{"num_attention_heads": 12, "intermediate_size": 512, "hidden_act": "swiglu", "norm_place": "pre", "attn_scale": 0.177, "init_std_o": 0.0258, "lr_mult_qkv": 0.4, "beta1": 0.9, "warmup_steps": 200, "final_lr_fraction": 0.02, "batch_tokens": 65536, "max_seq_len": 512, "doc_mask": false, "max_steps": 7746}
Each number is 128 + 32 x the weight over its row's rms, rounded and kept within 0 to 255. Layers, rows and columns count from 0. Numbers have three digits each. The size before them is the row's rms in percent of the matrix's.

# q: layer 2 attention query, 384x384, rms 0.0255, rows 269-287,300-383, columns 96-143
# k: layer 2 attention key, 192x384, rms 0.0256, rows 140-191, columns 96-143
# v: layer 2 attention value, 192x384, rms 0.0302, rows 128-161, columns 96-143
# o: layer 2 attention output (transposed), 384x384, rms 0.0863, rows 256-321,352-353, columns 96-143
q300 100:128127112113093168108174138057102131079107138101139136156107130120132182143151105166202122128135139119066157134083137160121101152121114126173102
k140 120:131089093101177134165148138115140149151132121140124132150089183137126142098141122148150097136151087123115164089104161063135099123106121088129126
q269 121:081142153179138096178164105141135111107169128189142104116142111133140140114097111155129128078122137139156125128135065177079171110196136116129104
q301 101:103099125119127105132150117152178048129128144188129132093159142143131121145093122187124113144218144097119086140162118124190113079166134184116116
k141 119:129115095120155127140151139103170130144095165111109066140175144099113128101152123110174122130096176134131096135117101183063132139083120146181113
q270 120:141169064116113166096161154143150106113113096070096131171060147105142044163183085131121107115091118125147107079082067094099121161113153168150107
q302 096:157098166143153123145093075126120134073120125125097078161140049113116102133120107079144118118086101115115100136104220193164062149080190157121086
k142 119:159101163134134087092096098155085120096119116103150148084103137146102144128136138090160093127071145114091138133164111102132111117148130182197100
q271 123:096101135111172084143114122149231203138159142113063134184139125134087131107152116152099130210145142165213209155126178182130174130076188107120102
q303 093:080181111110106097085143124161118148121108173105090115153162144121114127162164152152152118141131119173124124146146142084145097114093127118041166
k143 118:094191059128139119072134105124185107139161077122164108132162193111177170153120134139069137130079073127107080140129093166041161146160084110146116
q272 106:092162145097126115067111119102111210112180105121095117136154041104099120120095103141121086113151134174122120111160111103106046124148129181119139
q304 095:171103108147077146196147180169123112118097134149162120076139152152155119117136103106081110114116119165109168148120144129074106143125159128116112
k144 090:128062136090112128123175116154100132172150121124120145137134108132077118179171113077065144198123116151202195090105128146127153062099115114071097
q273 112:125099123127100101160159100067153092054165147137084118140122165115150104159135112130210080124118136148108137140147082107089104135134111074109153
q305 088:112059146179156132166179138155074095106148155131139121073096181094120123157137125170097122111099169136100084089120160096069124155127163164092189
k145 105:135096135123134216163118165174100133086144117106093123178110161077137104151136116127103144168124103124124131154184089152136205095183148127083120
q274 104:123128146152123163100087124160208166163123120121116073146136138094123085118111088082107105126060096127124115140113055201139071169182140152111127
q306 084:047139136215119178208161166119113075129130099089129188078115104119171067135103095179089156117122118212102047148139148075119162169129175140119157
k146 107:140114177058127159102141096155168137131118107155102124136102071164076127165113200095099120137206122190167101113147111186123131109100197104080154
q275 108:149153189112126150127152155144088133088101151110095122109069130101152124152118110132211129091171139087176115087184118125157063152100126105120187
q307 090:099077063051110163138116084224119126114115116113115128125180191140119084070164149106088094166126153170170108100137134161133131103134167153155075
k147 110:145108134155179175121125107098145156112138121166127134102162202102150085151139085227114128154109159160140151146118170153131160094171088115126112
q276 104:148087143116089168180097108193130110132103170108159165166145142144092098119129102122091088116157101120112169221126129115129114185150114130160033
q308 089:113121154040147127106104191134122145116091111149169039155163162157164131104097084100108136122170142150074163095096072091114173102085185088133140
k148 108:101142118102098089129101135096127129116131126190140093115102106133127116092139132065155156119151111091068083098177117096185150085072109138190147
q277 112:163115193152171203140163112222145192122093163162131123196131168126124074126134156092076175131082164157129111169122116148141137140100144149078038
q309 090:125080160110155079168095110109178140121090081144142153168155114134162087117141111106082126152146109106163114146183123181107109087127144092126088
k149 110:153159116095098123094190140086213050091126122082146107107164170181135211123065142115164124080139150102114127147135086116081137193070143133106092
q278 112:152136124119159173165118123095129096159094175166095163111133144152156116144149061160109084131157083084189106176088120097160131101149077180129117
q310 099:106085144185128167091165131143160124142143100082134095169115193109121122136156119140175099128144093133166106114114185110128124137152156146141172
k150 113:182144112146041110090123117110072153130116135139132101176118075135122081116082120049084143113133132165135156208129157163107107092151140114163109
q279 119:112113144068139161135106103111088138164140149119109122115095124126132088129171118056181087142037130078164125214136095109104131105133096128078091
q311 096:101085129136171081148078096120111076063123135106138143112141125121124138149158118118139073145112090123117145111098148081159091132137073208189205
k151 112:077130106061087079095120089177078117093083169219127125128151131096126117116181131086138119098114119107122110168156160133144152142073140070115085
q280 122:165121119109136156145099073136183063110151133085157087156130151123126148106106146178158128122057099152161071136124134134091060123200158082110080
q312 095:110096156150149121104091114132127104163152090119139137131094168113167120124147113126116115119142156111188126088113160127174151135127063161126104
k152 113:128155121050038135077125138082080206179134072125119134192179123106061143202151146077169136146120146170078158129124136186126123101121192091104191
q281 110:110099160189160110106154125116150154159208112145107144089170080147138162131103103122074135146126043155162128060134121091148180106161109123097201
q313 094:156162124181134105146074145108196124086137094102121211168152110128147101153132133212142086221149113142077112059098119126111119159131121176070157
k153 120:120108119147186156132129176117105129119173098082136127106163125125113115132142160125122087165075075119151129123176122156122131047181139092112211
q282 123:116099126068129101175128095164124092105167091106070125135139169108066106200162163123125070093129111113133131153126125105121085106109107144102206
q314 095:100097128166127101166136141160117167086167157118124128082091148094092098127108166160058099144081147135118083161162156132138137160111145130117129
k154 103:101170126206129112161143124121149084164133110169148141150114118119161207133128144161158194101174150173117116062118145079155098131147088159130130
q283 130:042150149128146169115156099211166136086118113199145124137079096084131089044117098182113108116155141119102147078111159147139160097121097158087139
q315 097:077114103172126155128100147048148123181092163168120091086099115057139115154151067107183094143088084100115078200149129167139062133121176141134122
k155 122:168088201137071116118166122170137130087081145118065120179118174127173134126119141066078115168146060101210083135086135165114094150122135148142073
q284 128:076023112129122107140140100128143190161064128145115143130138091120093105144135126111154139110146138139139157141163084143171084155115180107112134
q316 102:100185141110160163136082152091164167131113104150156095140142174111114123098133087087099143082155137147128102123094121184123123143031174082094137
k156 118:132143071150097135114078112073133132133129111069125127096078117131170131154084156130107136121142163145138080052134130146114142150130137182097118
q285 116:110141117189155074109083144146099176154155072150164152113109095155130146095157102080063126163074158137160161153153102117127172124091167117132151
q317 100:139119157105151096155096091169104118100117151131098092145128125089131071167161119104142110174078097129194150109097131157148163121160148081129099
k157 120:106162140088095149112176137145135132113137156084108123154156155124136143133101157126159105122125086104087094070074126157149151144189100094139141
q286 121:106155156099126123152102118138120164155068088154121172181051107143123169146139098096066124114129116121142099121146027158111137135096131140109150
q318 104:111107100180135094113162047126100140138092103156124119101182084143147145131057115143109116133044180191146144105134129077103128141098116091086104
k158 120:127168147152123131120165166123153155110085137128105113131145111094142093153088176149154140097144178118059143185152133150174160124139111160055068
q287 127:178135074103191091134135107172174176134147146140126145115098155106134146116148122124133144097125088116146141175118137068131143214138121155105134
q319 098:134132214171155110142082099144086182162161170124130130117106139173199161098106156117143134147139130103150094159129124140127070136137111120184137
k159 120:112129138174100173133138098228123126158096096058175152161190130176120123121125147164165135111090153080203145095145146131099111113126150089135114
v128 111:074118167159069105138094168079154124096104115142143193118085169167161166153065118130079103105151115133075122093129153160138132140117122135161136
o256 104:120137102189112190138182111134114104110100145125146091153104120099193114102086112109159125149125167072121103078143157134124128194136074068108115
o288 072:173147123100120157086166138106145131173147187078133146139194063167127155073078162154128090163134169122043103121135095128165088120128157129156120
v129 103:148122131105137138137117119134113104086102138102130095142126133113084120157139112144230092124128124164190159091120157136169157121024125123113078
o257 121:152131125124109087167107047127154105127144139149128173117106130146165126090134127156115126153157105161173145181133150102140144103063170083136112
o289 103:115157186115103150107201148103106134171129058124122134101207140126113073155100164109136169074111115178088100118131070145093127150167088159133138
v130 109:058096181073148149150129150032124121153123118115112140085095068179136111179092115107147125090100074103127130158159084162120147141172108101152140
o258 108:129142170168142114194207113094099091075144041178128113088150120158120088170142169106146120161125156136138083105112097141144087172162095170117125
o290 079:116123096111160150102078177155096121159116137140139136182106171047157146104113126151129129117130113107110128114214138131163141086120144098138154
v131 120:174125095111188144133175152184087125177042140122147134159164153126190141083146147149140092132216124142164140086157109135148156103115138131080126
o259 121:198129073068098104109122083149180142123220108118083159147143107089078068118121143098081159099142114148103116166112124122102142124165143152133173
o291 094:095122151159126111125081123112129098137080061130130093199130165128024142175117117089166118135117095141183160134097088110164122118147122142152097
v132 107:125181080136109148109112153114106116104098122169091109171131186128108156120166127146108151168144142151134134134100120072144130117096188175151097
o260 120:087183125157094141138133051149113154144134155164159133117129101089115166121053142153124122142139115168142177125120108106157176165192122067112169
o292 099:126111137135139139143135165108131125087084102145136102162203178144122119163194108097139108128127061136065117130137115192121096080087145140163120
v133 109:123121165207062178100100138156101081092101141142098161101175160089146139163119136112142089069147115120166109153123131144127122118124116087103086
o261 121:106111097099144151137121132094107157101157162164109130130135143108135161151145163126164115155048120075143171114193194132146134084145173159180135
o293 105:125134125139092066141217131155140162168137109108180081110128116145092137099117079149153157142194185131105114152118143147105113118145167111106135
v134 113:091133169124127083125091167163133207085184082187207130178152140175143095122138129179086110180082160132093182161107084108115117149097118095137194
o262 122:102103103157105158055150129135129138117144112138153167139102102120081117139124111172072128153152139120099130155114112145148167110164168151118158
o294 109:164122128106115117123207120113142126163030165144085120113190111139104093105157088086136155121103088138112101132178129092066122174188163155183106
v135 109:131216160108156150129045112195137125153121133113087161105110150153132116113201056095110173168188160115125170142116135179146115150115143110109157
o263 116:110149165098125126104156170132099119131145078125134144151142122079111114126140107115089137107108097187173056087105125146185114122069132160114149
o295 097:140079093072129101152159059090126127134174142113175131127084134118136110148159194118092080119089165106153178188076117103118153170117122142149180
v136 119:139209121113113130089127104108115170084151148098149192128088127154141139102138133079174137121071144108091145146110169155118167086123108121099095
o264 118:106063151053113136088121121083120140110097135120147143119135087171091089158121186124144141151172223123118117140138096124153114112124130119106189
o296 084:160103095059162127138182147147190128098134106125100136110131177108112192169163091062075066102101085132166082143075111132200181087132126113085149
v137 107:221086167153134113149100130126118135138091165150122142083203158140159078128186132150161159120049149132164114083175133096095120141157206100061105
o265 120:107127162197182154185132117161126103181139084110138111122063090128161090118081106092118051100190165139126077206071140156168143089125142110160161
o297 093:119123145084090144141186154053135133081115126112125129136136143150042185081101121167153177186108114111126141107144085157098116093101148100142067
v138 111:102148103099107123138255146199129152159107134114148104154121163105064148137133165127093173136120183137091186118165132160137121130119118155173153
o266 121:138141101090155114091070140074092136158164057087125103108097160179078136206087108103159080137182153124124091133144154102155123075134131142115124
o298 107:121079180146125148114075096124109111094106164157091199072144118144154178075080106150079131115111145106077179114116128111114129119096148111148115
v139 122:117135127144179154125168184190153148123155140157142183071140104171149112172126083138116174148172107121187136138130095101093103146163155073107159
o267 108:140157195167075098167182116152152106139117110119152129121111119136147140179120180110175085086115170136116137161168101131128143146103120135161134
o299 079:089158134045138159114114099090117109123164153107151092172081118092113162115140085166076107116084092179092077111041210164171115161118084126127069
v140 117:115138076122132135153142124101097113168140136079126115154166158170107143131119138140147133111157145102144129116154177203168115113097172144143162
o268 112:117123093076153120149114134081116128132146167128136168110070125105170167105164167118167156205103101140142105170129134106214117156117096152165102
o300 083:085112175054119113092102121142111149091120115128071100128179139099125160156192121108148165145114101157146103083121138079146131157125145093092139
v141 108:130121117118207109118135113087115123160139132173179152108114180141127155106168107182077136148144109161084098142149107167200099141094125125099117
o269 106:133164163171140146142104173130129175136121102140116124147182136097114105126086128104161114164182087125083141125156101091124152097152130124137103
o301 084:111053119206143131138178115169115074161109141156168131140090108170131107174149148133110138107051122133154164148131116120082135163093155116123124
v142 114:134154092086140120154137036114124080134168124149164151098146117170108166176115094117117111114104143114155179129102127116163125142150107138123076
o270 104:109151181212067195135196201104118164111079137137162130101100158128139099147151124115120109124159156148101111150105123124096114153099156116143133
o302 086:127086095052146077126163125119143106092115149146079079143130081126134098137143198118129152108136123128182116147087126095133153109110100141122170
v143 114:111099176130104153106153158167154108123169143162092164125082098147153130102125142124133191152114072136178146149077172169181184160157132093125144
o271 127:097149109118157116108097170154171198107132042121138171177207147189120117185132117124102081096118129082111085151102133103103148106119134111220151
o303 103:138072139149077131126048123142161086101150142099111140126181102157091100088135144085128220090124136180135109078147109080097087129120123173073127
v144 107:123099098152134107095156157145152120168106152111088115184087160138145111143075122157104134156123145105167181085138136118106147108121129142120110
o272 097:164121082129126152123080090061107103122152143101203134120126195077115157076168121163117164141121113093068144153140155136114183058095154111149158
o304 072:178108128215094111124153113122047183115156200072089128100135106136093122144088097178139158102121166141110069118137151089137134117179084131138120
v145 120:084106180150158088102105104109118139145087116159080135141118066127098111102118167159099123090122178145154146122170116133142128156144114122170109
o273 125:163114123132116118125066071088098138100172122133111092150163096138086152148102106179107088091150105151172094067156150138090098114171136148063076
o305 085:138092111112149091118131151136195117109103144103121117124128161098166095122157152116131125126163144131101117102123196120151076115189136106185147
v146 114:150161116101087160148146186070132155097147143078140126037092172175134152128164149117120176179159109116107165112137167107099132123158114103154111
o274 125:114166114147134145080179147107125167085047096134164136095101123108104145140119125148176121155122167109139116118087110130122115150143077077095140
o306 103:136064133128094124188081128206091136111078105141096133175138110146175183198094132126167120132116124093126066154145112132160075109124129142132152
v147 109:178180109117120107140106111150136151165159148151123145150082151151184123127138136105114116085189152175105106148159103113140144120123211141093041
o275 119:113159107122134098150111111122148143085174147114118156133182141177166116160151082165115075124122135135114047137151202152184154108117124129183177
o307 095:115084163135100164136147144153126145190109088128155081149118104167075142090119162100113125100110151115172178063178113154118099171103095109071148
v148 112:139104085115119127139060098108091144124126165118201086161119224126131164179117134128139110074158147075133099132119089157089088183087111129154163
o276 116:193137106035142093142177164132166170124115136133134115073162140184144112072116117174115120129103084149152168141147174156148083089110186095117097
o308 086:152156094158129154151113133151057152128148061146134169162109091116181128092113173110126135124176134134057153091176157113127148114183149098179118
v149 102:116083161135137122140148071185081163140078139143148163117129154109112098143096152163159150076169130178093154165154139106124169152093173103143074
o277 103:149126093144135161103120113162126143145107152141179126134089118108159098159106090113103103162125182126096131137127156202165096074124167140154131
o309 095:117088091173051159158107181137109107037143120154102100171131163171099124162174118112146121144142080151184092125083141113088114157077111121123164
v150 114:120145078128119111148191118104154108097104119081090099174123124142106116142112153131150139173172118125186140088108113204114099088095193149152064
o278 123:125111144144104086153107118111141137109150149145144123119141147162113185156173133087104146114103142137161122097161175115146162152124090090143107
o310 095:140170115094226142127171146160119113148133132138145103156046129081151123081131139081094126141144173095159105189087101094128104125185158096137095
v151 109:102075057110138180205109144129136122089108155147154146158077157134161224155171102163156148182079135111116079163167141055109143087103080096130102
o279 117:105141054103191187099136160164122100118097146118168124098126139082142106150135122086131150152110139091178117119154118107174124157157153196106143
o311 099:147120136132139113064122124118118137112139128106129138157161176134123097121184150122098092176063064146091162112108126178135147116089106160161120
v152 111:128143223118135147111097096095184167050115155143106091147115114136193124143137091100125159166152095153154114128100090128137188133076091110149127
o280 128:030091095106162150135097132142091114152152108129134109110142122189110141125163114165163218128144130149067126131171115168141092143088130131125132
o312 100:143129129134111096165141218108145058073100164123108130154123144108192170139134196095146000136084104107159111117087105140124123095125113129077179
v153 107:159128099140141133088136070166105192116176154109170119133123126127170150150124070145134142147125109153104183117121146159118108129113212124105124
o281 115:070155149142142153075119173135074104164146133105067133132092129105138163125129145100097059140122093097138000133124134117141136100148138130153138
o313 102:193051129214110096166128119152109102114119146123138179108118116127143116117127102137146118108141147171131115163131176110095156147155107123117102
v154 110:126146135156109088070167092132152183168110108132154123148129153162118150121122088141110109156153110090141089126106083161103122152117127136143129
o282 124:179147135110105122117099196140151151128177108098141101067168144074102180148123136089131164130182119137094097160131091110105100161175131145107096
o314 099:076074144165088151110127153123117080125092117231120161169122130156146163129057140140138114103087092165133175202145175150080158111105151105146133
v155 106:115087147101112113129154100117142129109114110133104116199076109123126124159099150122072169107147126090123126125134104156164169142149115109139108
o283 106:117156114084130091121152120104125057103121147093181164118146161149100134064138111106167203182145128188101172123146153146143087152159136165141103
o315 094:128146121207122151119133092136128129101133159174113118176193122109103118140077149111100056089139113088152131135131132089168125132090158093184192
v156 119:057127098138169160184182114124185118141201143103190108129113148129149143128129117079091163098087113096153153116136124070132149117146141127170165
o284 130:163112115182131157120137147152171145163112115146134154160119136153121119077158118144145079091111138097128118203126125160151098127148063137152160
o316 101:124130159121104079097104151112141121094108116112105135157162093106108086126079063075136118171121127170125084101129145160141130127110167136075060
v157 119:127132148076125106168139129188132080158077101082134126169163081124181165051127184178108143117155118111087137091133106155115112088128110112185090
o285 121:102093098163190113111075127160099136118131125141116151133088135119178148120083151074171135181110168115101111095122153138134120091121106135112121
o317 091:134141101118111151138185142080125126140117114159158154101177093093065144087109091125112140089135126155177146105125112181112109193161175145134152
v158 105:083136146148174161122159159198073165109116093164146166125071197148150111162122118122068095151077150113087103121110135082169090119068099132173102
o286 112:151110132129123187092101096144102126124105118177134115077111120167067139112142085155131170128180140134160186121115128099093135147148181094088155
o318 105:177136138095159134156101124086162114110150119111108064175065163130167072139148121117165101127126117104098080163127137180120118141102146168109092
v159 110:104145088165104143144116153157115110104171123122041098142106073110070142126139202041109132154166144159121102137133161127130099101141200125101138
o287 124:135146102048135124112079136113115097132146188130176112107139106134172127065125155161142121144130126151170116123169125155130102167133125156147159
o319 092:108078188145172183124145129179141129168137153110123140125122112171133174177156097169149167144109096110095144178124098132149179126140057089101094
q320 090:123121103119118154109126177181136166133095122093164108146182154151130201160111169214155148136119132128114142163144119162136174098121098137152083
q352 074:086097110085103122131217175147160120126122114099129208086188112155096108102118146086084151145165149097163116106135079091105144077121135051155137
k160 074:142120077155157089189103071157190111112129092099146103129125101144138117081117123169131167125133129114132103186099130147161116122167137148125182
q321 089:052071182127152125115141103176075118147148081193160071144152185127146150164126221135121130082157130088122128161144160108134133102118115129073166
q353 078:106117102090127145113165096118151131154160109148160191087104131132082121107073185133135134054132081105103123156184132146105129134111174125145086
k161 082:148187141177126155113151162154094126067096125097106089129101117104104101120126055112134098116131167115119127119188076179130075134069095157108138
q322 095:137194072116117115100199118120168108156140061105091123114173169124157098128141132154216159117164146121125124147137116098163097131153160121128127
q354 083:119170127226103169130163066199097067161129126064190113088086130154142128099092142154123133113153157111168129119147147161176126197106104081170100
k162 082:126154155089098148092094112059129132117094137206185129175132117116142100092139140119141106122153116165110133122136070101122119111071119156155079
q323 103:108173130160106169192062106169145159083173110143137096109078083076200124074115059094077166164145141162188100130098086126151045128080182137132129
q355 082:124199168066155105168094125121114132066102117157117163125163137148108168091150095076201151118113130164111108128136095136155107091139082150149168
k163 081:101134142100118103077105097121164127177117226122120053113142137162120083124119167162197074066124125157054103117085086108122152165127116090054128
q324 088:179116065149087106110132092151104117084090134133127111146140184080144106116146146101084151151165099134162192113134146138137128110120087062109117
q356 091:093123117134049111131118123151176143131111115079129122133161143106171144131173150119131098107108119120144076123110092119148131129156132123141104
k164 079:131158166165091135111125161184145146175135176137137172129108130144128134139105075186145118177106137094126052103201160119146155138159098097145201
q325 104:184168177112140080176083121086097158108105058156115169128117129088155161122168123062152095094185128120191171140090113094151121138155146100104113
q357 083:103166170220115142051161191134118120113123112086113086133145136107135158102140093162115150080157118143119145157200134095147055108207114162135128
k165 081:140140089156110078103071029126120086164124132134133129109105113114137135171112116119152162165140114094126156167167124126098120094109099127130070
q326 091:125150092148117081128060166107143089142097117129148097165058126093112126153133165147165074138148126146142137148062131134178134076158083155117099
q358 082:078129101120091132130072091097143121092140118094101144158142130127097138113158142084088075137100142121116133125061105163136180154123161134095113
k166 083:079201100091092069166115201136132176114107144172125170103079149129100111165156082100139179161148132107150143118166109103150115112059136163122145
q327 102:108132119147161140076142104116198099156151121103107183169201093125114119118127143139132087112110121162050094125145172162135184155162109086059134
q359 102:117101100157191104137109128091126118139176123138112084142170075148131143119141111125094111159124106123153082101204157138131046128158144120123138
k167 091:125112202155110094167164176167128132113068136129122088095085128120105091192153161095155177148154102180119154135170126097118147114188108130154120
q328 091:160111116109103140073192095147125201130091149162133052099110144094110124063119125119095156071066126092130125174139145075155105185137167084151120
q360 102:131146196179159150149164149154044154128078139137135113129159114120165125117112164136138146105155116101149094175150147174094095159084073093160090
k168 104:125130147105173169082140127134132100116141160175089055161083129182165099109124146158126156106141153090184133133145146099114060163094148108152170
q329 104:156104155135139100099075119184204059121124112130127149105114169143143162090115123160081122095079149167151108125183150104125132111083164148123110
q361 111:156129079113103132113124068125108147112042156122136113154106149117144124125080123115103133127138135107137114099135165150145112129116147149176102
k169 102:116085152128140155165154120160106096124170096093084132141112098136148126123186111139080148128151159170160100112099146194048152093151116143117074
q330 101:069156164128183096104099075132142129127140185096124114135144079162167074108155093114079134149121076110075145050194114139089095098158178129131122
q362 105:097158101107118129136069111102089137144106124074134097122130100164164108148104166118136132109103169143027095126111154136066176166076201099170109
k170 112:096106137144128120151142153129111143137156125106103103115165082147155126119111146134125093106059066113183152120227176137136091211146140117120135
q331 106:127148141089132155190146084109173131097118132104194182193110142112142114158148145067131124200150139126146121159098083099135138120110124157186110
q363 101:116094083080068162126135172118140100212135155094137140168179128143166075138125123098102129142069182084157105186188129173166132141158114157142141
k171 116:180065205156135104126129117157135176160120109152149120157095107134193105119165137142129136131156126125129099111195112162149146091118079172148155
q332 106:121149116135094143129126173142120126227154134122118116127160080149123125087111139102149087093126100108084102070172167129113140133128140066148157
q364 096:110114172121125155077129147108157157139067143110123142134108157133111162159126137093125116076089142131071166060075135101087143114120120091136126
k172 102:038138123114155064144122144120107157082156180166182121139083147149134119109164125141113119168144099181120117121095113079140123179145162131130173
q333 099:127162083135103135135122167145136141146136093114147086164108123133159106115113113103076076162085214180147154021109148103109157180184124100194132
q365 105:132122144126084124158175194120100110151101176129127070095157137151142059167099131116154081128152137171117134139107116105133168137154110157135092
k173 108:106138106141141156099111130120130088118096124154091095043123171138151142119134114096181128157122092135065153165101201159085100114099153125067140
q334 103:168103128112146125066072150149117112142106107191179169146127150144092111080088128130119114170111184119150120127184131102130132135110184113144145
q366 104:119117076095120149105059083112068146076110095108102142173129093154111144106147125107149097144179114065064146149106082174105110083134086073107126
k174 101:082163102104132125125114104141145199097148167156135130141146074063106158165199121131116151113071207132112109128161133103116072151107125182121159
q335 103:067119154113120134109139097070121125044096167177179128155064053217201112092134149140104161107091107109131123126150134145101157196082086102119146
q367 106:105156088136163188126182122130220087110160130072152120038104148122130127150116147142141138163072091175084087117158130194074110164098153118077118
k175 106:102150134127076146197141126138168157133150152113092159104163171105119095120148071135165110140143111142101138149115135165177134081156111106164106
q336 098:069108120169190129140140159107127131145173154098140089152156116158156120166139208104123095106067187100120172094125168122116206178129154096098114
q368 081:132118098146145170122180107119067136128129127093131179180170154135088095178163120176139125101075112137133147103131152140031141179140148091148117
k176 081:152137110081151099136149179122077077109153108151121129124084178136128121125147094122111122167157155108150072079173113138135155109148127120105121
q337 098:108196109075131146140099146085134137128104126132137147135172138161133127100096105075114154165140189166107189096099084137178110082117116112152108
q369 089:063228147095125138229107155085110146135140161145112092118133137175141112111149173112112128081080123147112151074121158165139169133155069124130207
k177 076:030147191173106083058186167153161128121077088142107088119159127164142141133100152048114147106132106139135175110071115064151131101163172129147133
q338 096:136191124093164164115099086101161114100111144133136133123099107124103115136126059065130173167139197149126124121111142112120124124084119141133143
q370 086:085098114077125117169124149223128147128128102141087115112168138169103113178120150106158123099089164134101135079122178122169160139166070119156146
k178 076:137128169126118094092111159149118170127064135162138107089183143092108149094132154087149164120098134115166116083088135107159069142152137139082095
q339 094:150122104113069160137102145094102085091149119136133153182176141126141106087084184118179133173166173107145145077130100112122090157086101140151145
q371 075:113138088206170115141090095167109109121135132086143149140128111122110168132129138127159141117143123103135068151157127153167101171101165091102132
k179 081:068125161055154117169136096108082144119152119178130144109085068090162144124098122104074166137145124135172098088144131085154132141157147156110094
q340 092:152088109120134101089112155115117057154065142162094205097198133132115121145157154130122100089169091181099149157050106083150153077142132148106116
q372 080:097127077133129176112104126245110112102123119109099116120143115132119140121168166163155068149166136128105122102080108124129167155070136149093095
k180 084:100122135167149109167158153154079138139174203151136176139047160080132115085112139215097122134140103088150105059178139159105153132136177097129103
q341 095:140066179118130078107087125107136089093143119147108169126126083168152107194143125083160105104065083174161128142164189119137100128090064154142066
q373 088:173116091130131116132123099175115124117115152118160139114103060122126151118137119139176092090131119135120100114077138195134169115174221081118127
k181 091:086126116125125165170101104140082121112124172164131170134135113101132074087146187103132142158139165114135149131106072156127129105142140137128159
q342 099:103129091106164158167164128087117124122144118093122121125142170103072142166113149185128126119114136128130154079115136113133101121163109135138090
q374 079:120093058064156138094175127104137117149123132155132133149161112143132094137095162083130092190106166153079124092149123130142188124151127141100184
k182 083:101096115120151140106109067134118121134135121157133159219131145108135133124181123129120093095069113110125060130110136083176124116105219148115138
q343 096:140128174120097076096092132162199134089133099128157104108135125173127167116100098146104062145143145151153137143048141141149120118093136155117083
q375 094:167145159126164108110107160156153146093063100144170124144163130150095075126130125122103129072150116108129152117098145078130134123161134090082100
k183 098:056163056090084138104143122116198212172130139150125156070166106162186166134116133088130116145077121115103127111129150125075095168114113147137119
q344 080:174190121150080138111155131139125122151107123120102102098098152121180138161174113122180168153150119147140147130100096171079150128117139096143151
q376 094:126173131214140110126104127142118097103138085150088119171168164103145170169138109147134171076115079116179164132155125113137102121124129108173097
k184 092:168061153163189197102135158180011134150149105069103125161116161127142118153085149110097099154196177070164177130140193149107093121110122141165141
q345 106:159104149107101101161099207073149175123151090096160098153093118091094124138152162102137129140135112137076072153128146110178157129106114101094144
q377 101:069119176149102152137077145188118131145109131130143184140127089083137115179121149115148112140054148097075056132148098166088148127144113175135180
k185 109:160137102075155157121129111149094134130172126152137155155075144151166123145110125151154139145113142097083146117108144131145158122125116060104162
q346 103:148157068153046059111132149164118135087126137134052089106169142091128044131146161166152176169192076126118134100107140138154069107160107178142113
q378 107:155127225125185156155160171176107150146157143075153171073130135126119131123096169092123209155121122187194091169109194095111143139156105157099097
k186 105:104144199160151138151129159147123132131127142152101139150037121096124105167142135152172096142181137123126046133168172166162053130085141118117074
q347 099:111120080164173094091122112170116156154093137142140152111094093163144159134106116095177099170109130131114111092119145152107120144090067134122114
q379 106:169100137083119119178074127112183134093123118161152149172115124090079130087141126149133092104093092149133148087150108088159176119069112101075144
k187 104:055127074000109121117117137151133101105166135176121215107139132117075126152134155132149151093061121145134164129162136184135136124159132137092162
q348 121:011118206088162149101159130062139133132121142133052116051128150117130189158099129167100166142146126144123142158147098104154179140160156146159090
q380 095:031077118166160090143088080175095109109111126107168152128104042151137115093133078147115109085140153124175130124084143134141175121154066194178096
k188 101:112192106043104105127147157106132110097121110113105140140136130078121145167111104105118106139155092106067120130163113110103138159186064106095129
q349 105:147178079123123128138033155115132172122125078090167139107119138098085137114090130072171161196139075111167141105137117130134106083159106162128122
q381 105:138124185179199119136157153125122107151167117111146111080144167113149123157194090120083147127073117137161098115162162082139151096142169162176126
k189 108:054134072114085121149120090126150186126089162026118135129161101132076168110130087124080156149150104127128097113071147130153115097086092110143023
q350 112:078110116146121103122091115107123154191142124122125097144171113122098146117128158101001194149112174135141125101128205127160087078111144044149126
q382 100:078106146191096122129113087091113115104182130103165126122035104150119157098124071151113134092112100142157107137130130098191095123068081161160074
k190 109:110104168143141105208122195140157064046080139134160104105157137139111151114123078099128123081070210164188130147135190147122111096119159160174162
q351 098:132100124162134125148143137084108127106080135157159097153112109125133115148125161154156112134133134114127114109138123133086121136155120095126156
q383 105:159140144071156168095110116164167132142115112185101160113088166081150099119143169096133120133149090128166213063081166157154194136088085101141173
k191 101:104140133130110103163128178093136110111128136143060102125216111099093129135079175143104120152156167089136086148148097075130150124087165185158128
v160 091:145107185132104110118124162141137115159161117138026105114151073178156125169114137113164136154130122110058132094078084130090164151071168085148153
o320 103:096092117116127152165086123094078153173126079161166160095137133132095086088174145112182155082134161141150050086194155190196107125151151202136161
o352 083:101110114110067140103142131121186141098113141123124143126136152138134196138214083110064134150186102164142168139066059131162117161178108125103107
v161 095:124162143145183118104140155191132131071139097145153137124127176076084068162181135153162105154131113129102173127142102126098109157115167097089157
o321 095:132091123103136139136114108092149138125185120096111172086121125192166112184138165160173080155129116130120140115122128062175191114147114162096128
o353 092:111192083039086110153110057124156143154091148130129134180163091123106186144154060063132092138121123060106173105089073102147142125089164108126148